Part of a small language model's weights.
Size: 15 layers, width 96, 3 heads of 32, vocabulary 8192, 4.44M parameters.
Each number is 128 + 24 x the weight over its row's rms, rounded and kept within 0 to 255. Layers, rows and columns count from 0. Numbers have three digits each. The size before them is the row's rms in percent of the matrix's.

# layer 11 attention query, 96x96, rms 0.17, rows 0-95, columns 64-95
092:100147069142130106124147101138151133102140166090102139172098110161111130137146157160139084127147
093:118132138176109107126169138155104130136134110159126188116139122138086106134124127149122143151143
082:183123124101142165129124086122109138125118074149118145153086142159134091094130123146117154126127
085:108139158074156136149109132121175142149129117132103127100129137145163088135069113166103153154122
089:122133128108154083119140116125130150102125100108132136163141161138121082097152113137172132117131
082:146107155159130077110071116120101116127099118166189180175149077158142124115126191126117144122115
091:150117181135106129150138094165107132127082132156123134120122139109135124140124157142150166103144
090:157142117131143200133149132104159140100148119090120110111111172138146114134175115150146134130115
079:149138131116154114145109119087098160069084123111119129133123123118128120152136135124107142131140
082:132094097145131166152137208127083101129109108119150190091115142068127083099158142137149145153107
087:124118123109100083103126122161111143120104142085141133115132195107152146110139179136131095098128
088:099142160136125128103139119149089179131151138106135110183165154102122097115138114108172088140107
085:109134157129121116150129097131120135142115108070126099128179147111166118154133144125116119125098
091:153092093107158130106175165098137147137139108094107127152077116150113113121142096123110139114077
081:141136125095166146165134123122115145070159089082129128146149127119113130111117119157137108151141
094:122119151094085102121132141186132118159150159156151169146136135138171125144111111134134108104108
099:137144164116158126136166104122097137123094129088099122107128099112104137132160114140108157123162
083:086110147138106143163111140166127175132132139160118131084138108156171148140147145140150134145166
101:127147069120163135095140142112103129110133149094111141131172162185108145062159149088111137159112
097:136126164173165123069107077108107134141101148125131148108143143069125135124106130165097125068112
128:122155100121081095084155156132073133176142141099146146109112130135141102127178121129104135151088
074:120115086080118122140115137142112126143158096098144124174111147115140112124119122128095084109099
098:139156096118065080093123127101137139150152120164133125112107128134146108157128136144140133126147
103:174096144085166156121134092149158157071151118142099118152165145107105169129138131130167084097163
091:115129107088140139141125120125190144128089179113105134150079108137110130105130143131128156093125
080:199134150130109147115169159132139217127161116127117103110134142135176152160136143141116128136136
090:151088148193144090147145109165116147124089132132128120118136120107142122145082122146105101096157
082:108133090069140131113122172121156160133137137122100132112147093120136160136172145139113088160133
084:148157132142133168152149142103143124112197108144133065130136123167127128168116137140173132109163
088:159088169166178109131122102131125133116093108067080108143148175162142116096154126106132100102132
093:114078151124111100121100108178107133117126131091137139128178106153122148115128115114111137145128
097:126167124109152134120150121105122155109127135101163107138141132154118110125121157140129145122131
085:141119119134184115119156112119117162195121135112093129090130116105146133120112165157145158136128
093:097126117132116156133166109126117087153100138108141157142125111098163087099139136127070136174110
084:133131168156127088111135126154100091139133119089123134092144119123108160139076113126103108107169
095:111106079144113147157164135112133115142115140111131135140062113153118163116161114094173094134156
116:156112168129130136145103121132143122111151132101110111127104055108132118118126123149137134103157
103:150139141156129129155118148147153123126116148107134170134119114140113093098129099137097152146145
096:126121088150144165120141136062161086118102137088114121107115127170070162122101128152120088108124
094:135163147166079123141128110102106081110141140161119161119118140110136127131126150142117137117136
079:089116144146122111160053151160169141159099164146173142166177119127134127115157125113145135131138
085:108128128099186135152135177106136145103155090090137109155127136131101112109136093129120128116125
102:123174106091133127129112118146099121126135161051164113128181131171094103094153095127138088151131
093:140094119129114148137139150122138138114112111139178105114102090099110125141163136134165135118146
099:116124181121135098116139129109087151131130155098104092115145129124139141131111114104099131150135
092:132134113141121098139148171141161122126152154196157156129103115132133103130110194140130141106157
101:130112183138104159160082114201119137154110123109145118119152063127104170118128144160123126132153
119:179116141152100106155104127126143096130184127181159120156134099112121134109082131134133141118169
088:153133107109141064143133100134122163166154190110147126134151071088137131097131116127078155130125
101:137116126152160101082104136111132116096130165103129156148138148114140150082118143120088135134113
094:140138127152112159088130109134124081141143102096085103132121148137127109122138113159161108107152
106:169100116101123119154125141105127177147174109127100130155155122094103149113157097095126131099142
089:144124152121119146165157133071132138129110133113138180112118127089113122168111155145132132119142
109:130096163190079136162084105139137122137123134146130145089150093119126113161104156129130126142140
077:164142132109120141111127115134168120109116129160104139134155090148107153129080126110116111153116
103:117143112167147094109162124121113170130105187125133142118116113176096107134089167107105129071132
077:134082145170123116163179170097110087169131147162142128123136129125132100130112147117134123109104
086:121160140104195105161117139142139116054101150138135113106102098135129109110141140157102080180143
092:097136157126090133104149105139130136135110161115117108130134110087141115123094121095105127104172
112:123102157168090060141125127159120098129145141177122157105144109161097138171093149155111130124156
103:152190134172131111127130119144117167153130133129114123129097129106146102172115138143125126150132
089:120132126142146140092155131146097100119142113123161155144104143123088143139139177132109080108139
098:110120157144116113097129122125086130126148166162129148120151091101135160113146176132121176139138
080:118108146164113162106154177152128138156111137151134115154145086172080131127136085129090130151107
129:113128123093142115111110133091087147121119132136083135160115114073098127141187083124132151143139
119:135146144083114143158110150139127134088177146091105084116156149129100118126121109092088150147112
116:171141143135122079086106128124123103119177128122132111149123171133105114146102087125148117131110
114:075147078116111130124157144162165144130101127128129160120098107137125156123158126132139110129119
110:116144102143152145169151170124140117154128102099096121130120139101125106133149128130157150103145
106:115103105125110078108147125150117133079120139095155166129105119146110082129160088107128158137137
127:169121106082143156140172126085135123144161116099132076185125176097111085151137100136187123095102
103:140129173125164104123086155155137126153118148128118134143122162138129125151158111104125125125127
117:128115136144119140167146152146132139117123101171162094141139160160096119159130134107179110098128
107:105108142134111119106128115095105081113157138131092114102127098091140162129128121128104147135147
100:121110124143117132111153127124063148123159140142149148109132145111152110124129138107095110147123
106:101137155102102139099114136143125204121139132154150099103111163127118147145116117110133123101150
118:131135132125120167108143124118098161147134090088103132114153090147139128190125150133112158127151
104:080152138109140066102096131131106103117109137104116101135178146131159138152201129137157138132124
118:131101102160085090131081141122136105168131136134137156109083089169157112121142117125130135124119
113:108124135142128118159133156138080131158156131133157169109162091153095123142136123138114141159135
108:144126084116128102118126167114119100136083103109154150121086142115153185129145113126166103167093
098:100110106150106128133138172098140136124122106132127129149141141132121140107154148168137139121112
116:152122117129133120102084141129130100086130126142087140154174151109144135159138170104151127139113
114:163139127135182117139113091166152132059149151118133113128145156124087141095131113104119095089130
108:129130128144162114112112158137171094147138135182124125099152077108073135083133105170110121152154
106:179130135153062124155178154162134138151103151111165140090138087141108121114126162127126148148158
113:131160140115155130147134100102149124108120165090149147170112162133151095099124127127116123106124
117:122087159120158120128144119101130140118167135118101131119160082095149125112129150109136122090124
106:111149153128146067127126110156161095162105101134153138153170087115114133144108133129075113143133
108:145096131059124120132121169101126117111164108197118143165128145131119120106127106127148133120154
102:136087148144149118132203140098098106156087142105113109097142133105118116125132114110112141119112
128:120107099125106132141128180157140133161110122146140114087101127110176076156177107146133101127117
107:161158095111170140116113173155135118131143105146171123122120107160105126111145137112160113132100
122:074123107144118099146154129081137105116138190140125125159178120183113108080108129133167138143144
115:149114100122098112158126123129142120142118145181159158110142122135146129124079154153211087072136
122:100126142103099165104100113115139125141135098122133094106140126071116152136146134171172095131123
# layer 11 attention key, 96x96, rms 0.167, rows 0-95, columns 64-95
090:125146142127118111147108121133124097129107151086127148167085126128156152141126101141156126103152
090:141118146120135150125127117139138138083140148133110193139131114069089121123108139146135143135115
084:151115111116124167130142090103105151122139115118137156139155145137144151111123156129124138098123
087:099135124083157126139132126136144158131160135127111132136131111138130108102101166169123146127102
086:071160136092144112141142103100137098087103109112124115144133148120161107149145136129170107127143
088:132122135110141063122078135121123120097109149128171143149138078130159074118160163144071128160118
091:090138102109140175158159102129086120088117127135135098122140093119087161130141131083163123108089
077:182147134138114180135152144105148154140180145127129131135098127101162144126110129155188100113097
078:120104124160134163134144102103072167119123158131115145098113153115131137165135170137085128135089
085:124143089122117132136143208142136143115130100089123150122125147116135108162127133143191106089129
089:133105112130142127105158080161129133123105126144122130126118150097118119093160149087101102082130
093:078096155146089149073154112120146155139125164115110118145156164138129098120137125122116115107129
082:110104159128133154146132131131101145168124166081092130134132148139149105191131113143127113110092
068:131082104117158164127151120086147155113110138118090139166101150110112144134082140156119163128124
078:125131143111128137138129108094113132107127113086151138143115134082131127094077110173101165155115
108:091153146142131137121172100116134111107139134147133114148161110154140101121109127135161115112134
088:110136139081102159133133112104113147105105139093065114146141104159108141118149146119097127115138
084:087117142170105159117132096139137144109148106127143114094103139137116110136143122124158151149160
092:177110097133174104130136169201134139106142143124142144122153133164129151107115178120125145133156
096:145111144110117144077129098118100137134088139122129111139130103071097099145095110128089192104101
110:155068137148094098081124144088118125151164145124042140123130115108155112099149156129097112152144
090:116107091100148139140107108122147145162142129117093114190139146133133093130143093109095095110119
096:159122074130109068138109108116133114126145132170097158121128114138156109160137144154144126115173
089:127105157112110129142158096154131127076116095146163092135162150101113144169123115138135112110118
091:104122083147141139146133119134152120150106095116140109179146108150138136128140148189146147145160
079:124099164129151116109151144141132145150194098116177125105114137144158086094089113095116109121131
085:124140146160126133142152129142127128112146119128129127130153116071141119106093112116098135119155
091:132132091118109150084106117100117174144125140125105101098142138086142183155123153156131126145117
088:120152141113130143099167167098115093132140122127133109139147131141142149155154152154166160133178
096:144130127111129158137128122133156136098136146072181135138143160092095106122159118095115114121105
090:114124121141089132115103132135094144145138163113140123148145129146132121102168151104103145142105
091:150128138146128079156131133086083141136116116132176158174156107146171124072110134144119138081116
089:108121132124171143123149141106102160165145160131088118098139112102102137147107153139142123146144
089:097087100105153141080156100116141101121094156129087149119127135131131073095134126103084140151111
087:118110153155105126109145133136114124148118144128106119103121167116113183114104111114100116126140
087:163104133145110175173137116133123128096107130132130106132095128141118155133157099100168102123144
078:143119163158159150090135117128144140140145132083079117124118095117153151123126122138073134137117
086:115162119164127125143145170164106097136123153130141138162107129136128131102154080145115137151095
097:133122123107159160124103117116154087112116123114136143079144100105083150122114090126122104135125
083:080139108116094135118136141090120132104119131159083101117125072066122129122161124126144094105142
087:097155131158123127148077160120139103182119167083168123093149151112148096118161131141152130112133
073:161122182073141144180126146124152142076164129109122160141106139116152133121117121144134182130095
096:149178105119108119107145094141102108153147157102130097151139166164123128105121107149148091141125
094:126137095123121141131120108136164131105108096127180121102102119088143097129162127120107109095107
085:100133152106127128135147142108170153127119146140117090157175138176130137137132128149127112136150
084:106144109111113086129139127117132123129097173147121103134134148161146076144113118170146084115129
077:134148170130095129137110089157096161161101167098102106113139106086112161117108186127091130130141
094:145124157139127116118112167127132105161145158186170097121133133112093132121125098133148099148174
093:145105115118144112132123074127151151161132170154104149146125116112156100076115120109078110108152
099:146134138126131120074098138145089121104128125084115144134105123086124156101103156132131141141129
091:133128135118066129120151114116125099144122127115134093123118138094150116149117102128150123059139
089:165114138110150141128123141097145158136205125117089121133140123122085127106124115117162111141166
091:141102118119125143158154168110139145118112147128124177117132117124133134165155116116124108126114
077:137075132136087128129127112126110132129118123124105137056102084154139106176128156108134131158184
077:156156141129132098102112120118145116117130141132093133140142108153105133156070187139122094150098
082:136114096156161126126161108115102130127102149139102155131110126187153104115073094113104124101121
098:143100101192112126163183135110118088173134107148189118110113143142140107126147120124119095100097
086:093157178157190078165125159118146112119120143141158133126131115133145131128131125157075102172190
085:136108171143111137116162101092125137134138127097120128096173102081175145106073122127104128110144
089:115136126150111087127088139138146093108173145173123158137125129150104144147134137150120136132145
092:143143112123105116116123131144126168186141136101132131151074135108136126126102113114152106138134
080:167108169115118121113139128159147120135115140156188127150092158157140140170143131136112109117158
098:142144136128097126108121127103119166128102169141144156114161111106108146099131162125104151142141
087:129133157159100096121155150172125118178086107172141146142129116156110115118114104130088127163127
155:090143133109137119085132131092113139093135127148088123152126133099107143159163139141115140161161
112:129130134116109160172123154137133118131148157133108154193122122118132099138136126125103128126099
125:175131145113102110076138134153100112134137106114123080160113145106146157130102100104116118148116
122:090121089107085124156129109122168177105117101126151160127129087153127107091155137138147125123110
112:087143075113134154141151145100111158152105116107151097115118166145137154104155080133147132148101
114:139149135148122101087170131124158129116152130129106108136104154158144099133147143122111148133114
118:131100125088135165142146105107148125118135107116147074159133154106132077148129125116178100064089
113:087084141129128095127146154144147158133123122110139103176156154121145099168120122083084128132125
136:128139116115126125210127136166136117144161103135148124138140130187133110158174142153161125104144
105:111163114129122141067121105086134099119115139199126097109167128085133135161169151117094144129135
111:134117171134103128130131102162139099147124132135129177087110176132120128135094141130138105094138
119:130112130130098127137110088114150168142116127133154135128110127103151104131094170123153142140090
126:138063163128145178118154086142121156159123132092081122102142109126119149157097151142130146142139
120:108100154099105114114113124122111144141112115154142099142156150138145137127165090120138127155128
118:126097102173142111156101134139114110124161120111125167124088110090181086097157135130138142141123
108:124151160075132129121095133141143107168143075113134176130113123129116122122134085116127153164114
115:141139096101150140118136158123112109101144135111156102088097127104156153100137104148123128162078
109:109143114131151111134163149130147123138094124127145154134141133119138086156162105120161125057106
125:082156135093121109074102180144118097088153151132114112126144145115125145170114156150150108147092
110:114147136114134114133131125107138117097121116133147099113175127119116145143164116127080140128157
125:091123112126151127146096139125149080147140118132097142132121132118072133129144084154103089125160
116:156116112124097118165139144142140108141119118128175151065122136122111116153161131117133127136130
123:130157123127187093167110152151137123121126148117131167178102153171145102119109114162135139108100
120:121090139096151105130127129114120170118107121161113146105146103125151113117077146108127134107159
113:079126157105119095139139118130143112157107102108127125119165125125105151088120158121095119187118
109:137118091103133145118127160080125112122153135150137118137179124144145123094182121172169120110162
106:124113132132128119132148175110102114138101125099131141097145122106110134109079117141123153144151
131:129120096131126118115162149158135115156127105090119087102111131147138087150154128111149076119139
108:127149131122164116126111150125122118134153083136168159159088117155156151145161107128121104155153
133:115139125136142084145161152113141093125139134135126101164169117161117116123096098130161119124130
121:127164093148118109144120132133131123132119124127154138129164093092158164087125153109166090091137
147:112130165151090143101113162123099151151124077114125119111109119087137153180128150156154106150151
# layer 11 attention value, 96x96, rms 0.217, rows 0-95, columns 64-95
117:185118164126138151153129121135130120138136143151114138175118109126186130107110108124109134143153
117:157123141131137156189083098142138137118118120106079118095105124139085085141127140126139097114115
127:125143131118116123144115108172137162121125120174086084095115185125126121097108164122128106124114
113:147173179126139128110141133104136070159149123109107150106116102184120105080163100104136080127129
111:124158133147081130106104150091136124123091077129150144138161132141104142117096118097118130154108
091:130100129134116144170092148097123091115105119125083165107159089124151113108171140119140107122114
103:166132132107113106105154115146136140130127104096144130096145146137136114119106107126114125134166
108:158119144103093119173119121134144088119147130137140122112073128106089128128092128116155135160128
118:162127096127157134143132116158118155151128171141132095118139145089111118156141162175099172112175
098:167138089095122123095125134138174151156130118128085079113141122158130148107102173144160140113156
108:164155114099145096140119119099101144125095133116124131111134136130107140098126137070138134132150
101:114082138125138145088116121096170110100094130116167141097139149125142108176129141146130114134149
133:121098103107079111121140074136118151109160113161142111126092151153092122097111143138116108130086
112:130141116131135107159136131165109159129135154123079164142112115094106154127118137112115155104130
111:110145093119152144120086165116152160137095109114102109114117152153077120157100149084135135118120
131:131127133148132112158120118125109175122117100143126085099155143159078074077122135100128152135143
105:125107134124167123143127115131097138155149157140121117107105079149119113091130179135111129097142
134:097147127124079139102097134155134140127155148152129148148167112095130118091101089111116134148093
093:118107107129136158121129124170144111111140121149143089137096125108170129078082125111134166170142
093:143117144098109119121117138164114127155154116097110148130097150116145138129093112149156138147107
106:108130146176082129132145116135155162084128098130117130145127102101140087127145109102130144100149
106:119134101148145106099149158121073129162097163152133120093140173133143107113134179095110165131136
105:095153084103088126125154139153105140127183167119124163130082168095146150121101123132118116111172
108:084135141154113133132071161107127158091120114100143151166154146153120165156103136155122063120140
126:135152120139138096166133104137133150136165101168099138090117121161124094127131169167149101139080
099:140112141129152129165125121092154120112113169114143096114126136150136141131127150160154129141136
105:088094120119115132102107125120077118140142127142110124151119156187118123166140097131106141135114
102:165133137107153132152133104148095127118102130140150125120101144123146147121161123067146158133146
109:139104106105139120112100124118077123068108112153140121103111095147113080117137111115093110111094
117:103114144124121122133129122129157154128151139119130092160146072097108114087166113095178095124124
102:121099090153143112136139119127147109119067142118108096139157127141162113149154137116107126120198
105:106108138158123100124150174124152138130139097112132136147135110151102106165131132145144139108055
084:155142080133075112104165142112109119162137109109145127117139120127151094119111147130147125141151
090:142146169168111171105134146151144126103110164101136095134141157177105120113121098114133135174097
073:096147138109178126129100135163146163127131152164093138139093112176107132144095139106157079105106
093:103146090155153143111126116174131117131146125107110190176158099092142106138127120094124163108112
090:139140136123111125144086116118065125112095137123130165113101126116122126119138081083120167138159
082:095139123124125127142100113099100080106158115105171105127103104092109144121126092128106078143118
083:163127134147115118142121128123134117129141070128160110135119088140097136148082130164087109114123
091:115135184108117169132126113159192107178152132107129163165111164132161138110138124175121102096143
081:117103076172106122136160143160171134109115118120111085118135091110153117122113142100110133145082
087:154081112093144108142154126151155113104121171156136136129108136169165098108126117157131120096083
088:187161132112147104119138068117106137140121144082121119138138134112133136132118146080149190155107
081:107131197106160141135156135165112140119137168136079126164113124114115092112177110090164094120148
076:133133146132156130118105153149153120133096156109150119167116113123095154113154039139171114136095
084:144176153085121179128114117178150129111139159119111151080088113137130140105127101142119116100141
083:124158143095142143120129078131112093121097184107105104132095159171110115137118148177145126140135
078:106150099157142110123143120115087124160157146117128172128118106080122131107079100134098111141126
088:139119138155095117167102143128128122171096137138148122090135141098155110154123099119121156117110
076:143134167138148132125138134167134134101162103104099124104120152123123105144146139148157134087108
082:148126131090130131129108127147128149112120157113130148125153146145106131163096161170140108085166
095:121153145131104123098090138111114122091148121074147128120132117092136101095134128098110146121120
098:126103087100154174147144113114160141074106161090112121125152122103119135071141127102133140166148
089:168082149131153145140133135141089105156101138146129101126135100115137100140152116137206162128108
072:117106134111141112140155119135097145108121088129138151093119157149117096146123147135146130162104
080:157121106140124117120111117102165138141125133104108124128153110150165137150146094075140142097175
092:110114123148068133172098112119095096091113091105137164095105106116151081136164106116145134154086
091:111136141166111093107171173096142104127150123102093140155165092149120124150118121189126133099110
071:118067105117096132132113101102110071114122140112163141157108097117166137162130113087113121108123
093:122157142097108131142146144138097129106147118089126088140115120182067142097120137148102110094096
087:128100144123118073147115133101131095135149164127163099109140119143169170128117117063126173128137
100:137139153172137148092131096124134134130134097125134174135132144127151140129094119124149141167136
090:087159165138078124161128150112129151092090100122140099154160124111113145137111160126164150160105
084:165126160072116143151121113119127156131124111125150147096116125105133089126118099148104123131149
085:151111136158107075109134113120138133158145159177119172118119137107154098130099123117140173119088
100:154124152133134130129120120118173120165131113115094104147115142120138128148133162101147100129130
097:135163120087130130147147141170112128135147165124144112098103121129155162096110151094110122127120
112:133139122147131091079148151151136199166145092142109145120142142130096170103109116148138156089123
095:131118106109173117153114103121126141152124125152105122132144129128139155139120125180123145124105
101:074141123100148131137126117190146149112114125108138137148109111130132152156157091119110124138158
104:106113142165110108118131143098107145162156119141122141146107158139150139148126118166107097145108
099:156114118163147152170122116065141148103128115127098121086129084164136135146146149105112097127131
104:099091106175122109079120121117098139145129121142118111109136115118117127113115149140172170131118
094:158129155132128132137107121131195146112122144141164164079191132110142106135154136123133153127083
103:152128118140130074118122110102170098149117170132129176165143154125128106153141137084144142136095
097:119127168143162129124153160074099124133119099142134137162109075118142185158165097150118073125150
086:134150117150138137154136073153133114159121081098120182137086141151176148151127189085105112135147
101:170153137133125172108110127152100125087122108118105151089114094104150105103119067096130098130131
093:124144092139144129077168103168150148142142084155139142159120152129141144162140128096136112181112
090:171125140091103136114131106175075102100112110126135100089103119155142171090172105115143117088097
101:143122158106141112151107122119106162074101147132120129102123097057163110141125076081093108147148
097:090101150124130099149096146108148084111148151104150091122181139140142159126143119131192112144129
109:156078118174142109123145123162107106151125126118120182125118160140094122129122140158152151100157
118:171127148123148179124174155149084140151123096147105141116112098147193096087139141174125137124137
092:082122102119130135137125098114116132083139158145110130113161150136151166110120121135124161139119
110:127194161156103120155101127088117108082155144145138135156122117148099125122120109071103084140142
100:092129124141173127109155133140135089067088156135163137155158115139120137141153081147165137163096
104:076138129128131118099155117117143164101135094136152175117128107101117100154114144101119138151119
116:171142157139130123101133127136131116128148078132123155143142128134117124135096076112145170091142
125:147126145141148119125175116148169113139141154115131155140144115174132124133159124116146187137172
104:121112113150132107117144117154105124119124117123134124148124139135153132137122119146106140149148
112:081141140144143132133098118094118112141116122190118086127121147146145137107162153130133136138130
102:137102132100126096132069114100148139143126119137123124133158186163110223108099141099144115123144
107:124130105148113123178169153184110137122105133107163083115114132142119117086145135177149136121103
117:129124123072131099134108142140125156086111137102161118146137135120101173121104094144137109163128
089:150119151162094164139160123097154143105151143135133135139132095149170118183115141131088149135171
# layer 11 attention output (transposed), 96x96, rms 0.345, rows 0-95, columns 64-95
116:109130120073138093105120131123153135148117122107098109114179150055117150135143135134115105101117
109:128152102137126150142129121096120124126118125129104092160098153083125106119135107100099152118156
126:136115143117140147106134143077054128128165142154159108123159144101118060132128129176161155096148
116:092105167150129159113171137121127141147165168154114182137114096115123141128141098113143161138119
113:132104135174113095084118102111110140094115085153107164141153134139132158107111103169158105126164
094:093138077112136123139167106180101107171104124113119137127132081135135156151171130175089155136129
107:150073135121128189126102140133114137113094092133087124114103126149120091075105100136166164128099
103:175151121163165111072150111119093139144144144098156124107126117110140076125144124138138142109133
112:097099112117109096144114125123097154105119104127096100172156160138130111181149140152119119105107
109:126152118104160172121127146108134161141175106152098128108120098152184113141103137129146108164113
101:118109141108101118080087105123134131106159141131089134139110107134125105129110187143161111109143
101:164125163144126122128165124136118135139125121121123126133144077124143148102076097105090149157100
129:141147138161133142092136148119109089173151118156155115103139120140146111186113116121166151108127
111:134090128125144075133163179157109088121141116128151132120125122115120121190118154141145122151132
112:135128118130105126145151092103128123150150143108140123177106149150115120121117124157125105106134
125:133134112140112153090120093146113086123132142140097139136119151134104139096133116162166087144125
111:110141105114128127157117183116153124125107141179125114114123133109151088109129153140156115184113
133:142115164161109119136124127106076123116124130101148181131107134154139114103124086122139104126180
096:160120136105131150084148095147128146123185142131116108097121087106101109111093122103130106107111
095:142107142130103113127124171129112113152102152151148118125157103106125137178103072169096122127147
103:130135135168115129123140121153118110137102127179131129110099145120062128141095149153163134154131
109:128100115103098161133118088132100137103123119165096137165098161118143109157092146090144114114147
108:145133147132098157129153154128147139063084128138115142120146124164111094117161138101155163129126
107:113115160105126133135105115111126119132106093110123166139135092116115171100154135128068123120059
120:115142130143182152117131138099136104134104170133155155120119110125094139095110151164111134114158
105:087156117123153150117137120082124135116095135151142110155139115089181157091106133156103104091092
105:146159138161106136143122067133136098114118107109138126107083160123108162145115149132100124126103
109:126087158159132091115115106160117154139155093128131170127120153103095131134090173152111112095127
102:112165163132133136103118096179128111122128083128115139148109134123107104116137120178134142116124
119:113142111143190148119144108136123156108174131169125143119166135133135132137114092132160103152099
111:126133118090069111152162145134095126113126150138092130144147086115107109130175158127138124112113
106:115097128129107177158155164112121146109132094124138139122125118140119165136121095095104117174144
089:107111193167194134122081101126152138166136119145094123120122115129120130141132135141089145094119
091:118121157067139080120137098134104169118156113135162164106142095089168126171160146134128136085125
086:142130155118071124104110112121139107128111075116169145113189093122100136086167116130102160167126
097:140104143082136170153143139080128119144136129153145114135122140166144127141126105144124127155133
098:113127158128120152138156116130150144145170103133121104121111127124129122098097152121107080127124
094:146104143113123138161143140124149150132081162150099129142133103107125122131101151075112158114126
090:100100168108165164115114110126166134126112149115090093138151142103126106119147089120149140120137
089:111149117100140130133094122116100134142129149140138114102133102152102096167101146107133133179075
081:140116165134143136107168096133082109127153153098144150165108132158109120101103151141089122134169
103:097154115118102145145114130109117138131104135056157123155116145105100145135123136137145122172132
086:103142157174114130146146158160141106094122113167145138094122101126111099116087096136096120084141
085:140120086110072116111113124090150120165107109149118153085130155185137165107109111132094126121081
088:116157099127102137094150115101107128103135120120096138092144114126172071111102182142143136127119
088:113131078106116070124131118094143108147111123123107123120164138093136146163150139090148136188137
085:127113133165143102169162135125131152138139073134130152093161124121125142104143133104151139113096
091:141113123128111163144122125176158112170084099142142117135126096136159130146114149111125151126153
092:118139143107157137119125093145119130132181118129089139143140100153102143101103184097090120110167
084:161134111123103132122123112148127108145106141131136144150126083179134165161127100105094114162146
089:142117148137140130141157127134133135144124129122157126089104120148096142122137095084124142172121
096:118115104178144118157166105149133100135117148142123117131147147173141098136107134126132139122148
106:127147160189101107142154091139088096125147126171146132137142120147151144150081145127128094098110
091:117121104134097094090154138148133147141137130097120131134125126175115136096101122154096081132164
083:109139094105142145084078161120125141128156129119129128125155104089138132134123144118113122105099
091:101112124103137157160142129137113122143092129155168123108145158098135138110089127135103147125107
096:159117103137172113098155197114157144104135139130126066132157140117151114097125145123097089105140
101:125141101133124130117122079149078152147116129125168118107072115123156105106125128133123154165160
083:082165133134167123123152132107127154077105149148134067139127162182087120080120137151110109164148
100:127094166133151095139111094124118173136127113107157146113138137088152147145164141134121114160097
097:122120140124148199156137127166139145113106082125111122177130126117100119141154142182105114118160
111:104123147110096108152182159157109116087134119154131117128121140140105128146184147113140147107113
096:129117099117169097105153102163143138143168157145120143141102092120113062127150134119121106099136
088:094115109148129100114132155133135125124181133133076115134106125108135185120146126119178157163124
082:154126050134145168192119128115156125126136107148132120156091113151153116138163119131147104090093
106:106156136135124180124118121135113115124106104095159146168139152115095108092123125135134150134133
089:127142140125149131128133137097132103122116155121087113114143102110104141099142100135106142108114
099:100170122110181133136116126114141111089126153112096137153145095123128109120139159127162120123132
092:106120123107117109121175135128119119117171116160147143106142128112159101130143167145127099134141
102:116117093132130125143103143111159102128153162153108119105143166088114086143118140084163172102116
097:108116094134135133146195127155135090100128128134104170113176110140119108131126119110144095117111
094:130129140116089112103160143118100112154109109135105167135112134150124120103121116164140145170156
096:118079144106187096131101148116114098095137138143111075154125123078110116121161122108133145173119
088:150146128144079096128100123140108130188157112142115118156077141113145121107174140145149087162152
093:135105092092111199107094116141129159135132055131092129114091161124144108134115131169115119105114
089:106120114124088145122139121171105134091115168124140101085129180184110083136115154096128148151124
082:177132131117132118092104122109093126074158115108087078139165140121098117131099095132120122159127
095:116122107111136131160140099134138144146128162178153139142127125154141078125176153128117084112152
090:072133134147117099130064104138144086104096116156102125096151100133103156108114157122132128148164
093:135117125122193149140121130139118145107154146176129153157105093156082120166131137108089147151136
092:145145084133116121161149153143162135152108141153125141129125119170115102112154108160170133167157
091:148142160177082070118102120134170121139136130141150128125079151117119105164085152100137116070119
098:151132134113163151092111131129154155099155104146154075174170119130127130142128143101114124136106
107:119137126132134132114096106076130144086115166127137148105154157133106124106134140163119108119136
091:162096169132172111115115153130119083125103098152134151115097098085107147106126127109130127151129
093:122072120124109136151128209129154113142122096115121116098090122121116114152167107144156135104106
100:127122152161084117138109140195147143173144129151162132109118092166153134127099167114092128114141
098:125117139157108115155134131117120074162119142110130111094158138168152158122102134146116097148134
106:124153127098150164118065141155120127117121136179127109120138120093128157139124164128132089164150
111:111108150083108118122103104127153129166153128128133096125162176084079132121115113128137103104091
093:159140126093100139139147185120182093109153112160132154154127096148121127128130137107145114109105
110:162101119158123153110141128105134122121124129081132132122110085110097153089135108116108142145151
094:136138137124141130094162176145113121120111117100157091096104131080137120140127141129110123126134
104:114124207107143119081123095125125161087172131126048155136152128090096150144141128091110148137120
105:111120112138110123126151145145099093143135134149121122110153132102164121115121140096142099135101
086:091089156118160099125130118168134136180098153100109123109157155125102123118131117111164113124130
# layer 11 MLP up, 768x96, rms 0.391, rows 0-13, columns 64-95
099:136146139156128171127167156155101128056127133140107122107122078146084172098153128146144166125115
096:069127128126150085162126116106114133121158127122131102119136149148126142138120149121096154152150
105:099096146109165147110140109154163131157121132154135121147104191153111072120099187129113144108111
107:145116115101158108141187118143129128149106138113079147101155126103120099162123157115116167109103
108:130155129110106062079130170133093123098120139117136159172081141143119121124138169102104153160124
097:107129169146140077137130139121092153168094148175091122125131147111134140104128140090098108118128
098:134099163101116134135137111108172117126116118096148123098114103127123148127177158129135123136105
096:174131127141148120136147119124152126142137150140057159111145136140133135137112133124118093108085
095:135092164151121105142148185082101154144136118094174130142142157090131133132138145155122130155100
161:119128128135133094113144154100124077136137160159149142142115104110106096137165156119147152106101
106:125129167110100147144122136105167102115178148072117127157162162106110111147142134110145117108118
095:127097129110097134147142135117108156165106161158093176149095108136080154115148141131081110128096
103:098139159124161115144151112107138115152115112135139145146104128159083067123129148117157109136122
091:132099114128158116110146113149136135072163141118125080182129146147133122160114168129139135170119
# layer 11 MLP down (transposed), 768x96, rms 0.351, rows 0-12, columns 64-95
083:097105146132127088148156108120132090124159148094113129137137140129159124144085147067126147100147
098:170114154157143093155098128110166128168122125144121087129129126094128127177127135158072088108137
105:096083139135164099106116155101107111129106173145137125145088113131109119114158114180163186116141
106:172120126104128119116136107124132122106103108126155117152141156140139130093081138123128125125182
112:108151122149084150081134097104117108115136119173133108125082134149076162178134149134087145172122
100:132114054136122149132136153136115110130157094090144129134133131166176155117196104121166123172148
116:144137072123118065126116119065146135125133105098177148127151158119115138160078136122120133107136
104:162143109097099130123147143098100133123124129155112076111135167133133121146102149130081102148155
104:154135118111127125163088064165159113141100111128126138150132164109111123140121125134138122146190
118:147132141136146116106134120120138101163152143137164152153108094112144112149123147141150151145141
104:099108096154157112164147092158145158143118100178125110091100133135108089132114102106115111177111
108:158141139136154123120099118096108137135153121107109108148110146177135187123126129139131118118120
093:136140181124141145116145127108106138120081107173106076155151128101122107111108088129125133123151